config.yaml
n_layer: 12
d_model: 224
n_head: 4
n_kv_head: 4
head_dim: 64
d_mlp: 448
vocab_size: 9848
activation: "tanh_gelu"
norm: "layernorm"
norm_place: "pre"
norm_eps: 1e-06
positions: "learned"
qk_norm: false
attn_scale: 0.125
bias: "all"
tie_embeddings: false
parallel_block: false
init: "normal"
init_std_qkv: 0.0146
init_std_o: 0.00299
init_std_up: 0.0146
init_std_down: 0.00299
optimizer: "muon_variant"
lr: 0.00701
beta1: 0.95
weight_decay: 0.026
lr_head: 0.00687
warmup_steps: 200
schedule: "wsd"
decay_fraction: 1.0
decay_shape: "linear"
final_lr_fraction: 0.1
batch_tokens: 32768
seq_len: 512
doc_mask: false
train_tokens: 150300000
steps: 4587
dataset: "wikipedia_en"
Each number is 200 + 20 x the weight over its row's rms, rounded and kept within 0 to 999. Layers, rows and columns count from 0. The size before them is the row's rms in percent of the matrix's.

# layer 3 attention query, 256x224, rms 0.0502, rows 83-127, columns 56-111
046,205,233,180,198,215,193,180,231,185,208,192,228,174,202,216,257,197,237,179,194,167,218,209,163,190,220,140,227,206,196,173,242,198,217,242,156,205,237,184,192,189,200,222,219,187,164,196,178,201,182,142,203,189,239,213,236
057,211,205,188,224,190,212,170,198,209,212,199,152,203,219,186,203,202,190,221,203,193,217,226,197,169,196,178,183,216,211,172,181,241,197,191,218,184,208,239,208,198,188,165,205,174,237,195,210,206,221,186,192,210,207,178,210
057,228,222,193,152,201,179,216,168,201,200,185,219,173,214,205,226,191,220,205,176,190,227,220,186,207,221,232,210,195,197,207,184,208,172,182,181,257,248,200,187,202,214,160,181,208,163,228,212,178,179,183,191,210,217,215,169
050,232,246,199,173,190,206,199,198,199,186,228,170,165,166,187,216,239,267,208,182,206,224,171,180,207,201,211,212,222,201,213,204,180,191,201,209,210,218,190,206,183,197,206,179,213,212,232,208,186,173,218,234,202,184,205,193
049,197,189,204,193,206,187,179,243,195,157,209,191,210,217,188,197,162,182,199,209,230,199,192,183,177,213,188,197,228,215,225,195,196,172,152,204,241,186,217,173,239,191,209,191,189,193,201,211,243,204,212,212,204,209,197,197
057,191,195,190,252,193,163,187,214,220,204,180,152,210,210,186,181,202,168,198,211,203,211,175,198,180,207,172,224,180,209,195,206,225,189,208,220,214,204,230,201,233,184,244,205,192,225,166,212,223,213,228,162,174,192,201,181
045,193,178,180,176,173,203,225,197,207,185,212,209,162,194,228,205,232,209,183,167,209,252,172,198,199,203,203,235,149,205,185,223,165,206,199,161,225,156,220,201,225,174,199,218,204,196,195,179,183,190,235,208,169,182,201,207
057,240,193,217,202,209,166,225,194,179,204,193,190,205,212,214,226,203,228,204,178,154,221,209,149,231,192,203,191,204,170,187,187,205,199,155,177,186,196,204,189,204,232,219,198,184,199,186,200,233,188,165,193,206,222,222,187
056,149,260,220,236,211,189,153,202,178,224,194,186,200,188,213,200,212,201,197,210,246,213,197,209,205,216,210,205,181,191,213,179,217,192,225,196,195,159,190,209,212,183,201,215,226,210,202,213,187,220,207,198,162,199,223,172
045,199,184,182,206,216,217,181,205,162,211,198,206,189,215,222,191,196,204,173,202,213,196,222,175,247,215,208,198,179,197,192,228,214,223,210,188,164,190,204,248,165,241,201,189,221,178,175,197,210,192,217,157,210,203,196,177
049,194,228,186,193,205,201,186,180,182,192,236,202,211,192,219,166,159,214,192,176,193,221,203,167,233,200,194,163,212,211,183,228,193,218,209,189,241,242,177,230,150,225,165,159,167,176,207,230,209,184,207,186,205,195,217,195
045,188,175,218,159,215,180,215,213,206,201,183,199,222,170,195,208,214,193,194,205,195,189,155,216,208,184,204,185,193,203,189,239,227,206,208,221,207,203,203,219,205,253,219,172,215,197,210,194,234,195,158,171,182,215,212,210
046,201,186,206,206,164,216,180,193,215,212,211,186,202,225,179,189,194,139,172,240,199,212,203,184,169,239,204,204,199,179,225,196,205,200,205,195,204,218,222,212,207,184,208,230,213,193,178,198,209,212,210,186,211,204,189,215
048,184,209,156,231,173,223,220,223,200,201,214,197,188,167,177,195,205,193,202,241,208,218,216,171,182,239,178,228,207,215,175,196,225,196,227,190,207,188,207,204,225,190,173,212,173,203,201,185,221,173,230,212,185,207,165,204
042,189,198,205,206,241,176,155,225,181,205,193,224,181,172,241,208,175,199,195,164,174,197,210,205,222,196,211,155,194,185,218,162,223,192,218,168,209,190,187,184,192,215,153,180,174,205,260,184,200,225,218,196,208,184,183,207
054,194,218,196,144,194,232,202,184,207,169,203,216,203,222,203,199,194,219,213,202,203,177,186,226,186,210,219,198,194,197,216,184,173,205,208,201,229,187,172,249,207,227,188,190,209,183,198,238,204,205,177,209,171,184,230,199
043,241,217,195,210,182,179,198,148,173,220,212,161,213,229,223,218,173,187,167,212,189,199,213,177,174,182,198,181,168,195,206,198,219,207,217,215,164,201,178,210,182,200,170,178,205,215,188,202,249,198,176,205,207,194,178,213
046,207,185,223,160,187,255,199,198,219,202,223,174,205,191,213,189,231,220,231,157,232,220,182,195,226,204,189,215,186,234,197,215,197,198,218,194,194,170,216,184,210,194,200,169,173,189,206,206,202,161,202,236,210,207,189,179
060,159,218,191,193,163,193,184,192,235,219,201,222,215,201,167,149,202,185,197,211,210,162,189,230,171,207,173,217,190,189,210,186,194,210,224,241,178,201,213,209,199,201,199,217,200,209,173,204,176,222,213,184,171,211,207,205
046,229,205,200,157,191,189,206,229,168,216,217,172,202,212,210,167,208,176,214,180,149,223,224,218,190,222,212,203,168,238,205,187,163,208,200,171,222,221,161,226,191,218,201,190,185,231,180,194,216,193,154,204,188,186,197,199
048,196,204,208,196,199,217,179,186,170,185,200,187,211,186,195,220,202,219,210,228,189,199,233,223,195,212,214,219,213,197,220,198,198,218,186,200,185,215,201,218,233,202,223,238,225,197,182,203,171,225,181,211,169,191,192,182
045,184,198,196,227,173,185,185,193,187,199,185,219,217,233,221,168,220,198,174,213,209,190,202,182,194,170,187,165,210,208,201,216,191,203,217,230,170,219,239,203,188,205,183,219,182,177,153,222,198,216,217,216,173,216,223,229
049,188,216,208,140,205,224,210,225,199,187,222,216,162,178,190,185,217,217,178,142,192,229,207,198,165,222,172,238,205,208,204,205,178,220,187,226,227,221,175,189,194,223,192,204,206,184,228,226,196,184,204,204,208,201,214,209
046,170,194,196,222,187,184,194,177,197,234,190,162,177,186,214,208,195,181,221,202,187,219,174,210,148,218,179,203,190,215,204,257,199,190,191,222,206,203,189,239,181,226,194,219,201,215,192,199,159,211,174,235,172,201,195,197
052,205,198,247,217,222,219,220,249,241,209,217,182,207,161,214,207,173,190,176,227,194,189,181,216,173,163,197,207,186,188,198,208,206,209,233,194,175,212,211,178,246,181,196,209,169,192,200,166,230,184,209,191,188,200,160,197
058,207,192,198,183,241,175,192,208,221,212,201,186,242,200,219,218,194,192,182,199,199,219,196,200,226,208,162,205,188,210,190,233,192,208,207,199,178,173,224,201,198,204,183,180,178,214,228,183,194,179,232,190,212,223,180,202
052,223,176,209,210,202,220,246,193,144,190,196,228,155,202,208,232,205,222,200,237,220,187,227,173,202,199,204,186,159,183,181,172,202,200,189,177,217,233,163,216,194,163,218,198,198,174,201,199,210,189,173,204,194,219,211,192
046,209,181,180,208,180,213,197,219,199,227,184,248,238,169,186,211,203,228,150,208,199,174,197,210,174,223,199,218,204,211,199,210,220,167,196,223,194,181,206,192,212,205,209,222,175,168,226,182,198,240,178,158,175,210,188,204
046,209,191,191,245,204,231,206,204,159,160,195,228,182,192,227,241,188,203,204,170,191,183,188,168,190,174,210,170,203,184,191,243,205,188,212,210,207,217,207,222,200,194,188,200,190,189,204,187,211,218,178,205,200,207,180,185
044,273,209,187,200,186,208,224,208,178,201,164,203,215,216,215,193,213,214,178,173,206,204,217,209,188,227,208,202,211,183,184,183,189,205,178,206,203,230,158,233,195,220,192,176,230,182,213,226,182,195,195,213,228,228,230,217
056,201,186,213,218,220,186,197,195,207,230,207,215,175,250,198,224,176,177,184,200,175,195,207,194,219,212,189,194,188,204,209,181,218,223,200,195,166,222,204,174,198,163,178,196,181,206,199,199,219,195,217,187,221,229,177,233
051,237,205,231,180,212,192,215,191,196,234,165,159,202,222,222,211,220,175,195,201,178,202,208,205,217,191,192,169,226,205,226,185,187,215,202,185,179,194,220,208,155,182,225,202,185,188,237,196,196,188,194,179,197,192,181,217
047,209,226,245,240,207,217,214,205,192,206,227,205,186,227,178,188,175,194,172,240,162,184,204,193,207,196,204,207,162,192,215,205,202,206,185,220,199,192,158,199,161,195,199,169,203,171,218,183,207,197,190,184,184,212,192,211
047,188,230,193,145,199,236,171,162,216,236,214,188,200,204,211,205,185,190,198,200,172,237,169,203,215,214,193,236,201,197,202,202,187,210,188,218,213,196,168,221,214,193,192,224,199,153,196,189,189,211,210,184,226,187,242,181
048,188,209,206,204,193,208,219,190,217,203,197,161,190,202,201,219,196,213,202,197,198,157,192,214,208,184,184,170,215,218,196,233,188,192,176,216,185,210,225,185,211,197,173,176,198,206,194,174,190,187,222,178,192,183,197,223
047,200,163,186,209,206,186,215,234,192,206,199,212,201,191,225,214,217,198,213,201,175,179,163,197,200,223,213,207,194,187,182,200,216,207,217,191,195,239,201,204,232,208,220,181,195,205,180,159,229,185,221,202,213,164,190,176
061,207,172,216,194,212,162,195,208,229,220,203,213,193,222,227,203,183,170,190,227,213,180,206,183,202,234,235,183,172,159,223,161,234,167,162,217,199,240,206,191,226,153,204,189,203,216,207,171,201,184,189,205,219,198,161,206
053,188,189,184,200,199,209,220,165,177,214,198,185,172,214,216,206,241,231,208,213,197,235,223,191,205,178,232,179,221,182,211,182,200,204,186,170,232,219,166,192,200,197,212,170,207,198,219,220,187,193,169,208,195,193,210,204
042,234,194,200,203,205,208,231,185,195,222,149,224,187,186,193,182,212,153,202,176,158,183,215,187,180,207,189,187,209,219,198,149,215,195,200,190,197,211,187,170,160,219,205,185,205,195,237,193,217,187,203,170,179,206,203,194
051,223,174,191,188,218,202,196,214,142,214,189,184,219,216,228,200,210,192,183,212,194,182,211,191,196,231,219,184,167,191,187,184,197,201,184,186,215,175,174,228,185,205,179,179,203,169,218,177,184,184,183,218,177,213,201,209
051,182,224,203,193,211,177,190,168,194,231,214,186,202,185,231,175,205,198,173,194,161,221,221,165,234,182,208,201,231,197,208,196,215,219,164,218,198,197,219,216,166,179,205,203,192,209,222,208,195,202,185,182,198,228,176,210
046,185,225,199,189,198,211,190,161,193,170,191,199,230,154,199,216,211,222,193,199,185,237,188,155,183,222,188,221,238,194,171,210,191,193,189,202,195,195,209,198,201,211,169,155,210,184,193,251,204,191,228,198,215,185,201,171
049,166,179,140,204,204,215,218,160,195,196,194,230,217,208,197,167,206,199,174,233,238,177,190,200,204,191,220,231,203,206,216,215,220,202,186,222,165,181,206,208,234,204,198,179,206,198,180,198,213,222,213,209,208,180,204,189
052,213,184,211,160,220,237,192,198,183,224,165,189,198,212,194,196,207,197,191,212,189,192,219,203,203,211,208,210,207,216,183,182,219,197,213,185,230,231,187,180,192,212,194,197,163,197,208,188,177,152,192,183,211,208,195,199
049,188,187,177,200,167,205,178,208,228,197,203,200,179,181,205,209,188,188,199,193,187,210,212,212,200,235,193,221,238,219,199,203,196,181,229,187,220,181,209,167,204,208,217,200,191,214,171,168,203,237,212,214,184,163,184,203
# layer 3 attention key, 256x224, rms 0.0508, rows 83-127, columns 56-111
052,204,185,193,229,206,192,193,188,214,189,193,192,217,191,206,188,194,195,191,230,186,230,176,233,218,179,207,195,208,223,162,190,272,215,196,222,209,195,195,213,166,218,222,186,164,203,233,238,238,175,197,156,203,197,189,196
062,170,192,209,202,191,201,192,196,212,212,185,214,228,176,177,202,200,236,228,206,244,173,180,190,183,230,213,215,200,207,204,222,221,183,193,201,196,163,205,176,193,229,258,227,194,175,206,189,216,210,214,198,197,199,174,190
063,223,184,215,233,203,205,203,197,178,223,214,198,245,208,203,211,175,183,201,216,213,176,200,218,200,210,205,177,216,197,200,177,215,214,203,211,181,161,205,162,158,160,192,212,183,220,198,200,186,175,216,192,203,216,175,215
051,188,206,181,209,201,238,215,208,234,186,160,216,198,246,207,215,183,197,233,219,212,180,204,173,201,221,225,209,209,199,184,195,231,215,210,196,176,195,210,211,197,230,213,202,197,175,216,156,206,188,155,161,188,202,199,211
059,160,213,201,200,174,226,177,179,210,208,204,208,199,184,180,164,189,194,223,161,230,179,229,239,173,192,213,203,220,186,188,173,211,237,213,223,194,193,182,224,174,192,208,216,174,213,187,193,204,218,212,157,177,193,208,216
060,165,185,190,202,232,169,208,214,201,185,231,209,204,207,221,152,197,230,203,218,203,207,203,219,208,220,185,195,204,205,183,197,186,180,230,174,220,204,167,203,233,202,187,221,220,196,200,200,163,224,200,210,186,208,237,202
050,182,228,230,175,191,217,206,214,183,201,200,209,191,210,209,192,206,201,238,182,174,187,227,210,212,213,228,183,231,183,197,218,193,225,201,204,207,225,172,197,194,177,219,152,212,159,242,209,188,188,206,230,203,231,221,197
061,176,168,209,228,219,190,184,191,221,228,170,189,211,222,213,194,192,180,204,229,212,186,210,221,182,176,203,198,201,196,216,191,233,178,198,225,156,212,221,185,202,204,182,219,175,242,206,161,200,196,203,199,217,175,149,239
062,217,222,193,171,168,207,227,166,219,216,217,202,185,217,200,210,197,229,186,201,187,200,205,196,213,205,198,211,193,160,191,191,188,212,198,199,181,219,217,232,164,229,177,201,185,165,244,231,193,210,201,188,214,200,213,183
056,189,194,203,215,182,196,200,201,196,194,237,209,231,176,226,195,201,193,214,217,216,211,178,201,164,199,209,223,207,248,227,182,199,197,197,248,184,227,189,164,212,194,208,235,180,154,182,201,207,180,213,198,196,200,208,230
055,256,181,228,193,176,179,224,195,178,180,195,175,184,224,184,231,236,204,203,222,162,193,196,185,237,197,205,198,168,166,185,191,193,193,192,216,155,182,218,188,213,172,217,211,184,205,193,188,191,208,218,197,205,250,182,203
053,192,213,182,221,184,236,165,173,204,158,233,208,211,205,155,176,213,211,242,188,201,201,191,239,189,139,200,203,197,245,224,196,206,174,205,216,154,212,183,210,220,172,174,202,192,187,180,179,180,206,225,215,172,185,178,221
050,171,229,196,209,200,237,204,186,220,208,182,191,226,194,209,204,189,240,217,189,228,142,185,197,202,181,184,230,208,204,181,197,186,212,209,197,196,204,195,208,200,207,189,200,196,199,222,201,184,211,199,252,216,190,246,167
053,175,220,229,198,237,214,168,218,239,187,203,246,192,200,197,218,230,205,183,193,207,206,197,204,225,220,202,226,214,220,206,211,191,205,229,212,216,199,180,191,196,186,239,211,211,201,197,186,214,203,182,182,188,173,240,190
053,188,235,210,192,168,186,233,169,207,200,203,160,193,229,194,209,176,204,188,260,212,204,208,172,210,213,219,210,213,207,191,198,184,207,204,210,187,204,189,218,191,165,229,200,202,248,190,167,222,205,219,207,186,225,157,198
059,200,189,200,171,224,228,211,193,149,174,172,170,178,202,186,246,230,220,205,170,201,219,202,185,219,204,217,169,213,194,220,213,170,219,179,178,227,205,194,205,174,204,202,211,181,213,252,197,196,214,159,195,201,195,205,215
047,187,172,179,201,212,232,204,225,199,202,182,243,189,219,159,202,215,216,196,218,207,180,217,233,213,212,209,201,205,200,204,206,179,197,174,202,164,211,217,177,165,195,201,215,184,225,170,202,205,204,223,191,209,247,187,203
053,233,200,179,217,196,203,157,199,187,227,191,221,188,189,165,182,194,164,246,205,181,172,190,204,219,183,196,192,223,214,176,174,193,189,183,216,216,214,201,161,209,201,199,207,201,181,206,198,190,176,216,185,174,248,208,234
065,202,198,215,172,223,187,233,221,196,186,208,229,193,190,198,197,181,219,213,177,213,213,221,196,217,210,205,204,209,207,198,225,146,179,202,176,206,205,166,180,210,177,173,182,215,180,211,221,189,172,181,204,205,179,217,193
051,190,198,180,212,198,183,236,203,204,214,192,189,208,222,188,194,187,202,196,228,204,190,209,203,230,185,188,180,195,201,203,197,224,239,200,201,208,222,204,187,220,169,189,216,213,206,221,187,227,171,208,197,194,180,178,214
049,199,211,184,189,168,205,232,207,226,201,207,203,201,192,185,198,212,230,191,169,169,205,201,196,209,222,174,194,202,214,201,223,192,219,223,197,211,221,200,208,134,228,239,175,219,166,206,217,193,186,152,208,212,186,199,210
057,179,218,233,187,204,189,191,204,222,148,252,162,227,160,202,181,193,203,213,179,200,184,191,210,203,197,192,229,188,178,188,210,206,177,177,218,222,186,201,218,239,187,206,203,206,156,180,190,175,192,230,220,208,184,210,217
053,238,207,201,224,174,194,204,187,165,208,212,182,201,210,197,241,186,196,207,208,207,192,190,161,217,244,195,168,172,191,162,173,183,207,203,168,189,186,159,192,203,228,220,206,177,213,201,158,217,186,222,204,200,196,191,197
054,230,212,176,190,212,176,226,204,185,184,181,182,171,237,175,204,220,220,235,221,206,191,213,210,210,184,203,192,203,164,217,188,211,216,196,195,221,213,202,201,216,172,208,228,231,176,189,211,190,189,212,213,215,196,181,209
053,190,170,201,206,181,219,178,205,243,215,179,230,208,203,165,204,216,187,205,194,215,224,218,217,217,196,276,188,246,188,178,208,206,205,195,217,225,194,155,197,163,205,207,216,228,200,188,190,198,215,191,178,193,208,170,180
061,163,184,213,234,169,184,164,197,202,200,242,181,187,201,185,160,195,187,218,209,210,217,218,176,182,169,233,180,220,210,198,197,200,189,220,220,215,204,215,214,241,206,196,191,188,224,209,191,173,210,187,210,194,199,235,191
055,218,237,212,205,209,187,225,210,204,200,189,180,242,207,224,211,221,166,186,205,188,217,184,190,207,196,179,184,201,169,242,223,217,176,196,158,175,189,215,169,180,206,191,218,170,218,197,195,210,191,165,208,204,192,186,223
056,188,258,180,192,224,203,234,168,239,191,208,184,185,228,196,199,206,217,204,194,166,227,187,171,204,170,198,229,205,204,159,189,200,177,198,200,218,193,175,189,191,219,213,200,227,205,186,215,172,202,193,187,222,227,241,204
056,224,242,188,191,222,153,175,202,188,200,227,192,216,217,182,194,187,253,233,195,215,223,222,244,212,164,221,239,185,216,186,184,174,206,168,161,202,185,189,211,163,248,195,185,205,195,182,184,195,182,191,197,234,215,210,197
054,215,179,210,214,206,205,212,139,197,213,205,188,188,190,208,253,200,226,200,192,173,192,220,190,204,180,210,161,182,187,176,216,231,207,213,205,214,179,195,192,189,215,205,202,184,190,179,185,185,237,210,203,229,193,197,183
060,173,185,198,233,177,190,196,230,198,215,171,184,209,168,184,210,248,184,202,208,228,178,189,217,222,193,205,206,222,232,188,191,214,203,211,220,195,188,234,209,230,191,219,218,220,198,194,207,201,220,220,173,170,168,184,189
058,166,178,191,215,183,193,175,223,226,192,182,181,185,216,156,200,191,181,229,206,203,199,200,222,193,187,195,188,167,220,192,216,253,163,218,219,226,240,229,170,241,191,219,175,179,219,186,226,207,193,237,228,174,208,188,184
055,228,193,193,192,203,186,189,193,202,190,181,199,255,147,178,212,215,210,211,208,233,218,201,199,164,158,211,171,226,180,218,194,188,208,225,200,202,215,194,183,211,200,168,210,189,225,139,154,199,216,209,202,219,196,183,171
056,207,167,165,238,157,198,181,207,193,201,209,185,201,175,224,197,224,220,196,203,192,206,211,187,216,192,164,203,220,196,187,162,226,192,208,175,213,192,200,207,216,163,194,191,213,201,210,250,217,153,195,194,207,167,203,188
055,206,143,186,211,190,207,171,193,197,178,211,206,221,189,190,167,200,211,179,220,204,160,196,217,173,216,238,188,176,218,215,203,208,196,213,205,176,174,232,214,189,206,213,186,209,199,197,173,197,201,223,198,221,218,210,197
052,182,205,193,193,197,242,189,207,190,193,205,176,179,193,172,169,178,207,213,224,206,228,169,176,217,167,195,196,185,215,207,198,210,204,197,227,200,181,204,200,215,205,190,181,162,228,235,179,217,221,199,191,222,217,184,228
064,199,200,174,184,175,204,199,169,220,221,195,187,232,213,193,196,209,180,209,209,204,183,196,226,136,208,177,219,198,215,191,207,197,200,205,192,186,143,232,228,192,211,204,214,196,228,170,222,184,246,197,165,198,209,188,187
055,219,181,219,222,214,212,211,232,212,188,171,175,206,210,188,187,182,189,178,196,206,192,219,202,208,199,199,210,206,188,209,203,225,210,197,224,209,205,188,214,175,232,189,229,160,198,199,173,187,196,188,184,214,204,191,221
050,189,191,216,199,176,217,206,212,196,196,208,212,233,200,187,179,223,208,201,194,208,217,176,206,184,189,197,179,170,174,175,214,198,182,220,194,192,245,183,179,231,138,183,191,215,202,167,221,196,237,233,198,214,197,179,225
053,172,171,204,218,142,226,217,188,193,188,181,183,193,185,212,207,190,206,204,197,212,223,202,241,213,197,189,174,191,167,226,198,227,204,188,231,187,228,228,189,200,190,196,228,171,212,186,168,229,199,244,200,221,192,172,177
058,191,213,194,212,170,193,213,210,207,198,197,219,190,205,196,179,220,193,191,211,218,199,185,198,190,212,197,208,182,203,184,228,234,211,242,221,204,189,210,212,185,178,246,206,163,203,194,209,222,210,198,188,189,200,147,199
049,226,224,209,208,215,187,213,238,157,223,211,204,163,227,217,219,198,201,203,169,168,192,202,166,214,177,205,169,169,206,215,218,197,212,233,177,202,246,197,200,194,173,188,231,205,197,232,166,202,209,191,217,260,211,198,203
054,182,203,191,190,205,189,192,203,183,163,193,199,184,186,229,204,181,276,194,169,171,230,187,178,198,179,177,179,194,200,195,199,198,199,232,195,185,183,212,222,166,223,220,201,187,167,218,214,205,215,221,187,191,198,194,198
055,203,175,201,269,194,192,186,231,220,206,205,192,185,192,167,196,179,203,192,179,195,166,182,235,201,205,176,213,217,179,217,191,185,184,212,231,160,188,221,183,206,198,194,210,201,209,216,184,198,205,198,186,203,167,202,260
055,190,212,235,185,220,223,174,202,202,206,189,193,205,223,242,219,214,242,226,183,178,206,183,188,187,210,205,187,173,224,161,174,186,212,180,186,210,226,182,188,181,219,235,183,218,202,206,245,225,151,207,166,194,206,197,209
# layer 3 attention value, 256x224, rms 0.0572, rows 64-81, columns 56-111
091,203,189,204,227,197,227,256,225,207,225,221,199,184,198,195,181,218,177,192,216,184,215,180,227,212,191,200,219,207,194,186,198,212,188,143,219,194,177,173,203,187,202,178,216,205,220,194,185,217,222,230,196,214,234,178,218
108,190,211,191,159,172,195,186,181,194,210,167,190,183,183,196,175,200,215,176,201,154,222,199,224,208,168,208,194,221,188,171,240,198,168,206,187,200,210,234,225,231,195,202,215,208,185,198,204,216,201,208,201,156,150,234,214
092,196,156,177,222,216,197,206,188,215,190,196,170,211,197,212,214,177,192,199,197,170,210,219,177,192,192,188,230,182,234,205,181,227,177,178,190,201,229,205,205,229,222,211,199,161,223,190,190,194,182,218,224,222,201,196,190
099,227,162,209,205,209,202,201,146,214,190,205,166,157,158,194,193,200,219,207,164,174,194,185,182,217,192,206,240,196,224,176,165,219,203,215,203,226,220,203,189,208,204,166,201,204,190,220,217,192,203,177,192,222,218,162,208
088,174,165,223,205,213,204,188,197,191,179,200,184,189,191,214,199,184,206,223,167,206,211,243,205,180,209,210,207,229,194,193,155,194,213,187,202,216,188,193,232,212,213,216,199,190,159,202,202,188,194,216,184,149,165,202,223
096,181,219,172,212,157,225,181,222,184,233,209,222,211,216,196,198,215,205,194,202,205,218,173,225,193,186,207,201,192,219,157,189,212,202,213,216,208,186,172,205,210,211,193,188,240,220,185,206,194,207,207,191,194,196,218,172
117,160,210,185,214,238,203,216,196,228,210,181,230,169,197,197,192,195,215,203,192,211,174,208,189,211,213,190,209,177,136,206,189,216,217,204,218,184,219,148,192,176,191,204,228,219,205,223,222,171,149,184,179,224,196,195,224
092,223,177,203,188,216,209,247,152,214,232,205,180,201,231,176,214,201,201,187,198,206,219,217,171,211,199,201,234,188,215,199,222,185,199,211,209,196,184,154,191,173,203,178,198,188,181,172,208,168,185,190,166,210,192,194,189
093,183,217,237,157,183,209,221,165,207,185,162,193,168,203,196,190,206,244,236,183,192,222,228,190,212,195,198,200,211,166,205,168,219,164,238,175,241,192,239,169,149,186,200,202,178,196,216,198,210,200,204,183,180,181,202,183
104,224,159,187,205,165,208,204,207,209,205,205,186,203,164,202,193,201,178,205,234,187,182,222,199,184,206,237,221,198,234,191,204,203,174,217,218,215,205,198,219,222,198,195,222,203,193,199,191,196,218,202,186,180,241,235,163
112,217,199,185,225,190,221,187,140,174,226,190,170,205,213,185,229,220,192,200,230,199,222,201,166,173,190,191,166,200,253,196,245,206,221,229,204,215,194,204,194,225,194,222,201,196,216,207,218,174,230,225,227,217,183,212,173
098,196,181,179,186,224,199,193,191,253,195,211,204,213,220,174,173,212,196,149,182,203,194,200,207,205,196,215,194,204,162,166,170,187,244,157,172,195,221,207,202,171,211,206,216,245,181,199,209,213,212,245,197,185,209,174,194
088,176,177,199,231,182,219,209,193,169,223,195,215,198,200,225,213,194,203,218,182,197,164,219,254,188,205,231,187,204,201,218,173,200,183,204,209,231,195,186,200,222,191,227,203,220,200,209,181,182,203,184,184,201,193,184,209
107,207,222,222,207,174,211,203,208,211,191,195,181,204,201,206,186,218,214,141,192,252,199,190,201,189,230,198,250,210,192,216,196,203,194,217,213,216,176,181,222,179,199,182,201,237,169,207,207,191,200,202,205,195,170,201,196
093,237,201,237,207,199,198,180,187,201,223,198,198,214,165,189,236,213,154,166,204,218,212,222,162,238,211,228,197,209,196,192,197,224,227,178,172,224,219,206,203,177,184,234,189,193,240,217,207,214,218,216,198,200,161,183,195
104,188,237,215,210,185,239,217,186,199,216,179,234,191,235,201,192,209,195,194,208,199,189,175,188,193,204,176,185,197,183,204,200,225,220,197,177,163,186,201,197,183,182,216,196,182,219,178,211,193,222,208,214,208,162,204,184
084,196,200,207,168,211,217,199,173,202,198,199,189,189,201,224,256,212,192,201,204,179,188,199,191,211,222,189,215,198,171,209,176,232,181,228,184,192,182,216,185,206,180,191,220,230,168,180,202,169,205,169,189,237,239,239,220
113,188,230,214,184,196,244,179,244,196,191,200,229,194,200,180,190,182,161,218,209,213,187,170,211,203,209,186,170,190,183,236,177,227,205,194,191,191,195,177,198,214,199,188,203,234,210,140,185,195,202,185,212,195,160,192,206
# layer 3 attention output (transposed), 256x224, rms 0.081, rows 64-80, columns 56-111
084,183,195,206,195,198,167,218,182,200,199,192,201,187,167,184,193,197,209,199,182,221,211,209,216,185,201,200,203,176,211,218,180,191,198,203,204,164,193,219,181,244,189,212,236,189,189,195,218,193,217,212,233,225,190,206,236
100,183,208,181,227,215,202,199,228,182,189,210,194,201,187,195,214,213,192,206,182,252,208,209,190,201,225,211,193,221,223,152,203,206,219,207,192,207,202,156,211,155,234,201,158,228,196,184,218,203,192,223,208,198,206,198,212
097,190,204,201,180,176,189,217,211,226,217,202,169,187,210,206,195,206,193,232,224,197,230,192,213,193,206,207,204,202,211,213,208,182,186,192,232,218,226,193,183,205,154,182,241,205,233,156,195,237,220,169,180,189,193,191,189
099,161,204,205,174,233,198,213,179,235,194,242,231,186,184,224,199,226,175,221,211,175,210,179,218,214,197,214,195,193,194,188,206,196,188,201,198,190,205,205,171,198,187,191,193,218,185,177,169,203,226,217,200,209,180,236,220
096,195,248,207,194,176,215,193,203,191,231,193,188,180,185,185,203,214,202,185,204,198,197,211,209,170,228,225,200,188,194,179,182,246,213,203,196,182,196,149,175,213,183,181,186,175,223,194,186,172,221,220,224,215,189,204,166
091,178,181,210,219,170,219,198,196,202,198,221,225,184,203,204,170,204,215,200,195,200,186,191,216,213,206,210,221,211,188,215,211,214,200,237,191,201,224,216,226,202,202,194,171,201,216,187,187,216,236,246,200,190,193,204,201
114,211,222,214,190,200,198,228,171,189,213,206,226,232,200,204,173,183,202,187,205,176,178,224,197,217,160,191,184,194,208,158,184,180,197,186,202,195,187,182,208,189,162,205,184,192,173,228,206,216,210,193,229,226,204,205,211
087,198,224,209,171,213,192,188,220,213,230,196,235,187,210,198,214,210,183,186,174,197,187,217,197,214,207,195,175,209,198,187,185,214,193,165,192,217,218,202,204,179,225,202,151,203,196,229,190,198,183,222,200,228,186,180,207
089,177,188,192,217,214,195,216,185,191,188,184,193,190,222,222,194,220,205,216,208,179,188,177,182,206,207,222,183,201,223,170,249,198,203,235,194,193,168,179,237,214,221,218,172,234,203,215,190,187,218,197,183,189,198,187,233
103,169,226,207,220,161,177,199,190,191,214,246,218,183,223,207,176,221,219,171,202,229,240,189,192,207,202,225,234,195,187,210,170,220,202,201,201,191,230,208,170,185,172,201,169,181,199,157,204,183,183,242,237,186,179,212,201
104,172,188,179,205,174,216,222,224,224,212,237,221,169,202,188,159,212,189,172,213,200,200,182,235,193,211,198,219,223,194,226,198,214,189,215,199,223,214,215,208,203,201,213,212,215,221,176,214,223,225,194,188,170,233,195,192
096,203,183,189,205,206,214,202,249,182,220,168,199,221,206,243,205,179,168,220,196,179,204,199,185,164,208,188,161,213,234,207,221,183,174,198,211,178,200,173,197,207,185,206,227,172,209,219,203,214,181,181,206,236,184,193,202
092,222,215,229,210,253,257,205,179,230,166,189,175,208,182,154,198,220,203,213,212,231,187,190,195,194,185,188,165,204,190,143,204,233,198,188,197,181,200,213,233,228,199,195,191,165,241,187,192,220,213,194,193,195,192,191,185
101,225,205,212,143,242,204,196,193,194,208,213,243,174,216,229,213,190,196,235,158,173,186,168,178,191,162,199,185,174,176,195,235,161,199,193,185,222,181,204,214,200,214,201,230,173,189,215,231,193,172,230,223,216,215,185,199
090,193,212,193,219,225,185,218,205,190,199,234,221,247,219,185,203,146,195,201,206,164,168,194,165,202,194,162,198,188,206,215,224,218,184,209,217,169,204,225,212,191,191,222,204,191,230,131,188,211,208,183,209,188,202,183,210
097,212,204,156,235,204,180,192,200,212,245,215,192,212,177,166,208,207,194,206,203,200,187,195,220,219,204,179,198,205,198,205,218,195,180,197,201,218,185,202,203,223,216,218,233,182,178,172,193,176,179,206,202,186,190,193,215
083,222,211,181,207,218,208,209,192,193,202,221,203,196,220,224,195,229,196,216,180,177,225,181,228,210,229,207,228,182,187,168,202,169,227,204,181,179,205,196,199,140,205,185,194,186,166,215,198,198,200,204,190,233,224,239,268